{"num_hidden_layers": 16, "hidden_size": 256, "num_attention_heads": 4, "num_key_value_heads": 4, "head_dim": 64, "intermediate_size": 704, "vocab_size": 512, "hidden_act": "swiglu", "norm": "rmsnorm", "norm_place": "pre", "norm_eps": 1e-05, "positions": "rope", "rope_theta": 10000.0, "rope_fraction": 1.0, "qk_norm": false, "attn_scale": 0.125, "bias": "none", "tie_word_embeddings": false, "parallel_block": false, "init": "normal", "init_std_qkv": 0.0352, "init_std_o": 0.0437, "init_std_up": 0.0504, "init_std_down": 0.0504, "optimizer": "soap_variant", "learning_rate": 0.00898, "lr_mult_qkv": 0.4, "lr_head": 0.0116, "max_grad_norm": 1.0, "warmup_steps": 200, "schedule": "wsd", "decay_fraction": 1.0, "decay_shape": "linear", "final_lr_fraction": 0.05, "batch_tokens": 65536, "max_seq_len": 512, "doc_mask": false, "train_tokens": 317400000, "max_steps": 4844, "dataset": "wikipedia_en"}
Each number is 128 + 24 x the weight over the matrix's rms, rounded and kept within 0 to 255. Layers, rows and columns count from 0.

# layer 4 MLP gate, 704x256, rms 0.0507, rows 524-527, columns 0-255
[[140 103  94 122  91  92 116 110 130 159 188 122 115 140 149 112 116 113 119 119 113 102 108  71  94 104  95 116  87 117 153 131 138 154 159  86  99  55 143 125 103 114 153  96 121 132 116 111 131 149 167 117 148 102 118 137 115 151 110 156 131 127 114 137  91 161 118  88 116 146 128 159 128 118 154 106 156 114  92  74 141 115 162 142  97 127 140 100 109 145 143 110 161 159  97 124 141 142 156 166 155 154 189  96 123  61 157 144 107 108 132 148 147  78 123  86 143 125 124 126 112 117 126 122 173 120 114 154  93 133 155 128 128  74  96 170 113  92 158 136 126 161 132 183 124 128 115 114 126 151  87 146  88 166 151 147  84 158 105 123  99 105 133 131  98 157 117 120 142 157 142  99 157 121 116 128 101 172 137 130 152 147 150 148 160 127 122 130 159 150 111 121 103 173 125  99 136 102 120 115 128 118 134 163 128 133 102 125 106 157 113 125 125 154 110  98  90 113 104 112 114 127 125 132 122 109 162 115 155 144 146 135 144 117 169 178 140 144 143 125 135  89  98  97 157 105 105 111 135 147 121  79 164 174 157  89]
 [159 142  71 104 133  94 144 108 112 115  98 202 150 172 152 106 137 112 142 114 164 140 109 118 159 129  68  91  91 123  93 108 110 153 150  83 155  76 131 116 149 156 147  90 202 176 140 119 162 112 102 158 142 119 106 134 161 143 110  97  70 128 121  94 123 137  79  75 149 143 122 163 137 126  82 120  74 126  53 143  91  73 115 106 123 166 137  94  96 155 139 157 119 140 156 199 103 161 122 134 128  78 143 162 106 131  70 152 162 144 164 109 128 113 145  65 151 139 129 167 128 156 138  76 144 111 128 127 137 121 154  98 149 161 170 116 151 121  87 158 147 136 146 163 117 111 112 113 127  81 108 139 154 160 150 111 105 129 128 118 161 101 130 157 155 129 150 105 175 113 118 107 110 127 147  76 124  99 133 129 170 151 130 149 137 134 120 131 129  86 113 124  62 152 103 123 145 142  74  98 111 106 160 170  81 137 122 172 159  91 121 198 123 128 137 114 158 139 156 152 124 118 121 129 113 128  95 148  89 125  83 114 124 121 148 132  76 108 135 121 132 129  84 109 135 148 170 133  50  97  57 141  98  92  76 102]
 [154 119 111 152 137 120 113 122 102 112 111  85 178 170  99 118  97 145  98 108 116 100 123 168 109 138  89  99 140 142 115  98 113 156 124 122 121 149  89  78 115 130 132 130 125 129 137 122 146 135 175 102 108  75 144 195 123 131 111 107 103 125 129 106 141 125 136 136 160 112 126 114 121 124  84  98 177 122 134 130 122 133 134 129  95 121 172 172 136 149 115 126 176 136  34 174  94 148 127  67 114 165 142 130 120 116 124 160 131 128 132 113 152 146 149 110 171 101 113 122 137 189 179 152 100  82 150 113  89 118 124 159 108 185 110  70 125 146 119 108 132 129 135 111 181 136 148 120 135 161 129 129 103 112 141  89 142  59 101 136 136 184 140 139 101  83 121 119 143 134 104  64 116 126 176 102 126 170  99 102 109 123  48 139 163 150 120 129  96 113  80 120 123 140 183 114 119 113 112 105 140 114 176  98 144 179 109 162  78 130 189 115 119 150 151 125 106 132 154 124 161 108 144 142 147 178 141 112 140  76 148 140 137 104 175 131 136 106 104  86 144 121 160  84 163 118 152 173 152  78 157 116 136 179 151 156]
 [111 161 130 126 112 131 146 114 177 150 128  90  99 119 118 181 148 139 133 118  83 134 153 105 139  95 126 127 151 109 140 118 129 174 117 169 123 117 134 106 144 128 116 113  95 145 129 153 145 115 136 104 102 109 107  62 144 100 137 128 194 124 129 132 130 134 115 124 146 119 120 146 162 112 146 123 166 100 141 119  91 144  99  95 164 124 121 126 133 120 139 136 111  92 103 101 138  93 124 136 125 118 128 108 130  90 137 146 130 157 119 140 129 152 141 132 118 174 115 184 107 149 100 125  98 156  97 161 118 146 114 149 145 101 124 103 182 145 150 120 161  85  97 136 122 116 143 139 138 140 125  64 135 118 156 125 119 174  98 118 111  99 114 158  88 183  96 169 156 129 125 131 119 158 135 117 116 143  83 102 147 138 156 125 160 149 149 141  73 113 156 118 153 152 160 106 140  75 148 116 152 112 117 140 148 123 113 101  97  83 136 134 139 133 130 100 141 144 101  95 103 111 133 122 122 142 146 162 146 136 127 117 158 159 149 157 134 142 144 164 128 119 113 109 136 131 139 108 113 141  84 157 116 140 135 127]]
# layer 4 MLP up, 704x256, rms 0.05, rows 524-527, columns 0-255
[[133  99 108  98 104 113 157 112 122 172 165  99 150 150 168 107 134  69 130 125 173 143 172 104 123 128 125 159 100  86 144 167 143 128 165  95 107 108 114  88 119 113 179  72 134 155 176 129  93 138 137  95 108 122 106 127 126 164 110 147 124 113 121 132 120 137 125 146 125 137 143 152  78 124 172 134 148 120 109 128 143 135 130 155 136 153 131 123 120 115 118 160  78  94 140 124 145 174 114 145 122 147 156 145 132 134 144 151 116 117 176  99  92 150 116 124 170 120 123  94 158 149  92 112 166 150 104 157 129 129 141 113 130 104 132 167 124 127 113 161 106 132 133 159 143 104 147 103 166 158 140 127 114 128 116 110 137 164 137 141 118  97 122 106 123 119 115 128 132 101 127 152 124 136 107 103 111 157 104 111 122 111 119 139  88 142 135 149 129 182 130 126 156 145 162 125 179 114 146  96 100 124 122 134 136 112 156 162 140 135 151 157 111  96 157 131 147 116  87 135 129 123 105 112 130 136  89 105 148 142 169 119 147 105 170 120 137 160 166 150 127 130  99 116 163  70 101 128 134 163 105 105 131  89 142 141]
 [ 83 163 114 114  97 121 157 138 122 119 167 129 152 109 139 106 103 122 160 150 138 127 132 127 162 194 128 101 133 133 183 151 144 105 115 145 149 100 158  54 196 110 144 106 166 158 147 149 109 123 140 157 123 102 103 143 197 168  89 133  77  74 141  83 101 112 110 128 138 153 153 153 113 107  75  77 108 121 112 115 137 150  59 120  93 161 142  96 179 152 129 103 118 146  51 142 134  67  79 115 127 130 123 153 130 113  74 117 130 144 180 145 195 111 120  63 145 132 143 139 103 117 100  96  73 126 118 137 125 143 129 147 112 139 136  92 146  98 134 153 122  81 130 141 144 149 140 173 154  96 110 117 127 110 129 119 102 114 103 130 137 102 143 183 125 154 100 118 125  68 124 110 151 125 150 102  96 106 148 118 101 124 167 148 187 165 112 109 132 106 124  89 146 135 162 145  98 174 146 158  87 122 149  84 127 153  83 129 132 108 127 176 119 140 119 153 176  83  95 150 113 132 158 121  73  78 109 104  93 154 156  65 112 126 119 116 127 133 105 137 126 141 173 110 168 113 143 135 128 119  62  89 131 152  89 142]
 [149 168  88 117 176 140 131 134 167 111  63 162 110 163 144 139 128 115 153 155 123 104 143 144 118 138 179  89 131 105 114 163 141 119 131 145 157 174 113 112 152  81 132 148 111 121  89 128 141 126 169 124 141 145 109 138 126 114 151 144 141 131 104 129 140 167 145 123 110 155  87 113 131 148 149 122 152  94 127 157 118 136 142 147 136  92 159 121 146  97 128 129 157 169 147 142 160 114 103 162 120 157 111 132 117 104 150 116 125 137  50 105 137  73 172 156  95 114 117  94 154  95 135 129 114  93 143 108 144 102 143 106 169  94 125 124 184 100 132 108 112 127  59 109  78 176 145 151  99 103 127 111 104 134 158 132 155  91 180 145 162 125 137 150 130 144 124 101 144 123 154  70 126 165 131 149 130 119 135 124 135 123 125 145 165 108  78 150  92  98 126 173 112 116 129 150 134 114 140 153 112 121  97 118 144  83 137 119 108 175 166 132  97 141 126 119  85 118  82 121  85  75  90  93 155  84  88 138 118  71 143  91  89 160 165 141 140 133 165 147 161 117 148  40 130 136 160 138 137  95  86 120 131 126 120 169]
 [138 132 118 125 161 104 104  89 117 124 112 155 123 155 134 126 127 112 139 167 138  91  87 149 155 135 113 147 142  99 167 136 116 118 103  72 103 136 135 148  89 134 148 114 141 101 118 115 155 109 111 103 150 107 123 110 155 125 139  86 123 178 142 157 182  64 132 143 122 151 126 151 141 149 159 113 179 132 116 118  86 108 171 172 138 155 179 119 133 132 126 140 128 134 124 154  89 112 105 111 101 132 157 126 109 100  71 106 132 144 159  93 163 126 177 117 114 140 100 123 116 106 126 108 109 146 134 120 156 130 128  88 143  98 132 139 137 140 130  89 104  93 139 100 131 129 102 103  94  83 129 125 132 120 146 136 109 132 148 141 117 118 141 124  84  90 153 149 141 108 162 121 123 135 100 138 123 147 108 108 116 142  92 131 130 129 134 121 145 145 117 136 165 135 104 100 169 136 142 121 131  95 130 177  90 152 127 143  99 127 119 122 116 120 153 139 114 127 180 132 100 101 121 134  91 155 103 116 118 145 115 123 121 119 109 144 148 149 159 102  98 149  83 137 120 104 102 106 128 142 150  77 153 164 145 137]]
# layer 4 MLP down (transposed), 704x256, rms 0.0503, rows 524-527, columns 0-255
[[167 126 110 134 139 115 142 136 136 142 143 114 131  87 141 141 120 106 111 115 141  97 148 158 141  80 121 148 134 167 108 115 143 126 142 133 128 113 119  99 111 118 152 120 100 120 123 153 181  96 100 131 103 136  99 141 125 129 121 128 137 107 147 146 142 176 130 112 139 127 124  85  89 157 113 157 152 131 138 115 124 145 104 185 197 174 101 164 129 129 162 143 135 149 138 137 148 118  81 151 140 117 137 124 168 133 115 135 146 118 132 153 114 159 128 130 116 158 105 117 155 110 126 134 126 152  91 124 132 133 148 110 106 128 142 142 140 125 134 165 106 120 112 152 130 130  91  92 101 167 102 129 150 159 101 145 114 101 124 114 115 112 172 125 128 100  94 134 109 127 114 122 140 159 129 138 138 140 105 139 156  78  85 119 128 121  95  76 123 138  81 129 116 126 122 129 112 120 147 131  92 171  99 167 194 173 182 159 143 209 148 147 117  77  85  94 127 107 113 122 118  79 108 166 148 163 123 131 117 129 140 109 115 137 139 125 158 115 147 162 140 148 110  80 135 134 102 106  92 160 153 146 107 119 146 124]
 [121 171 118  86 106  97  58 145 170 110 163 122 106 140 134 110 138  98 126 129 116 118 121  95 124 172 130 126 129 146 123 123 163 120 150  89 157 103 135  97 121  98 101 127 168 147  99 124 129 131 140 141 137 114 118 105 119 111 137 127 124 133 122 109  91 179 135  96 168 117 145 119 121 191  47  85 118 140 108  59 131 131 154 121  90 114 167 141 138 132 147 143 113 133  97 140 112 129 159 127 124  88 141 140 130 163  98 168 132 104 130 113 168 122 128  82 179 116 136 160  70 141 124  61 143 124 127 113 155 132  96 121 130 141 141 122 145 175 110 140 149 116 121 133 111 138 100 116 114 132 111 119  86 151 130 130 173 148 150 107 123 107 118 121 135 159  83 106 160 114  87 143 125  73 129 119 140 101 125 103  77  90 116 124 179 140 124 123 148 144 109 157 139  99 180 143 121 166 131 125  95 160 118 144  99 113  48 141 115 112 123 172 131 126 108 104 157 103 112 135 107 143 153 133  97 114 121 175 145 129 114 176 121 115 125 167 129 160 103 115 130 149 118 119 144 128 120 121 102 134  99 111  91 134 126 154]
 [138 106 128 118 112 104 138 152 133 140 107 128 117 156  86 117  85 146  60 102 144 107 115 148 169  93 118 131 135 100 111 163 162 150 120 125 151 138 143 111 139 144 111 116 145 145 160 122 187 153 143  76 107 161 157 114 110 140 126 128  59 160 106 134 188 113 123 126 122  82 116 157 113 120 112 124 115 108 157 154 140 146 121 128 134 155 139  63 175 120  91 135 158 141 138 135 152 128 100 115 149 148  93 107 138 122 159  96 143 127 139 135 161 117 101 137 123 144 123 131 128 135 112 123 153 140 121 128  76 107 111 120 141 133 171 108 156 127  96 115 127 126 105 111 133  83 143 153  88 142 142 112 132 140 128 155 135 115 116 149 145  77 138 144 132 131 134 138  90 100 171 108 148 125 143 165 138  94 115 144 135 140 121 153 182 118 138  73 116  99 138 145 114 131  82 120 160 137 165 161 134 158 132 104 114 161  79 113  84 116 133  95 111 174 150 175 130 151  97 129 140 110 122 122 132  95 138 118 160  99  79 144  79 169  97 164  91 129 102 114 131 162 143 165 136 157  91 118 104  79  96 145 131 119 150 163]
 [100 105 107 129 117 153 108 139 159 113 114 162 134 141 139  59 115 143 154  88 186 158  97 140 112 105 104 102  73 164 153 130  67  65 108 112 121 136 126 102 144 144 148 145 133 146 145 129 103 118 120 139 110 114 129 151 133 124 142 140 107 136 132  95 124 116 152  95 133 115 142 144 117 143 141 164 121 137 117 148 150 112 142 117 106 157 128 119 147 113 138 139 112 159 168 137 128 133 149 183 129 146 166  82  99 107 120 113 125 118 119 110 156 134 137 173 131 156 127 158 144 164 148  99 116 116  81  91 146 155 168 149 113 138 111 134 131 109 152 131 107  86 169 151 128 149 144 119 139 113 112 114 130 158 100 122 145 107 123 152 118 121 116  89 102 127  66 100 125 138 119 131 114 137 112 140 160 123 126 117 129 129 123 107 111 121 126 141 140 147 103 191 125 151 134 182 153 119  98 155 131 124  97 120 120 121 144 155 115 124 116  95 133 105 125 141 119 102 204 144  84 155 154 155 118 112 147 140 135 137 114 138 136 139 123 142 134 159 129 110  97 125 145 136 132 132 120 106 100 122 106 155 115 155  95  88]]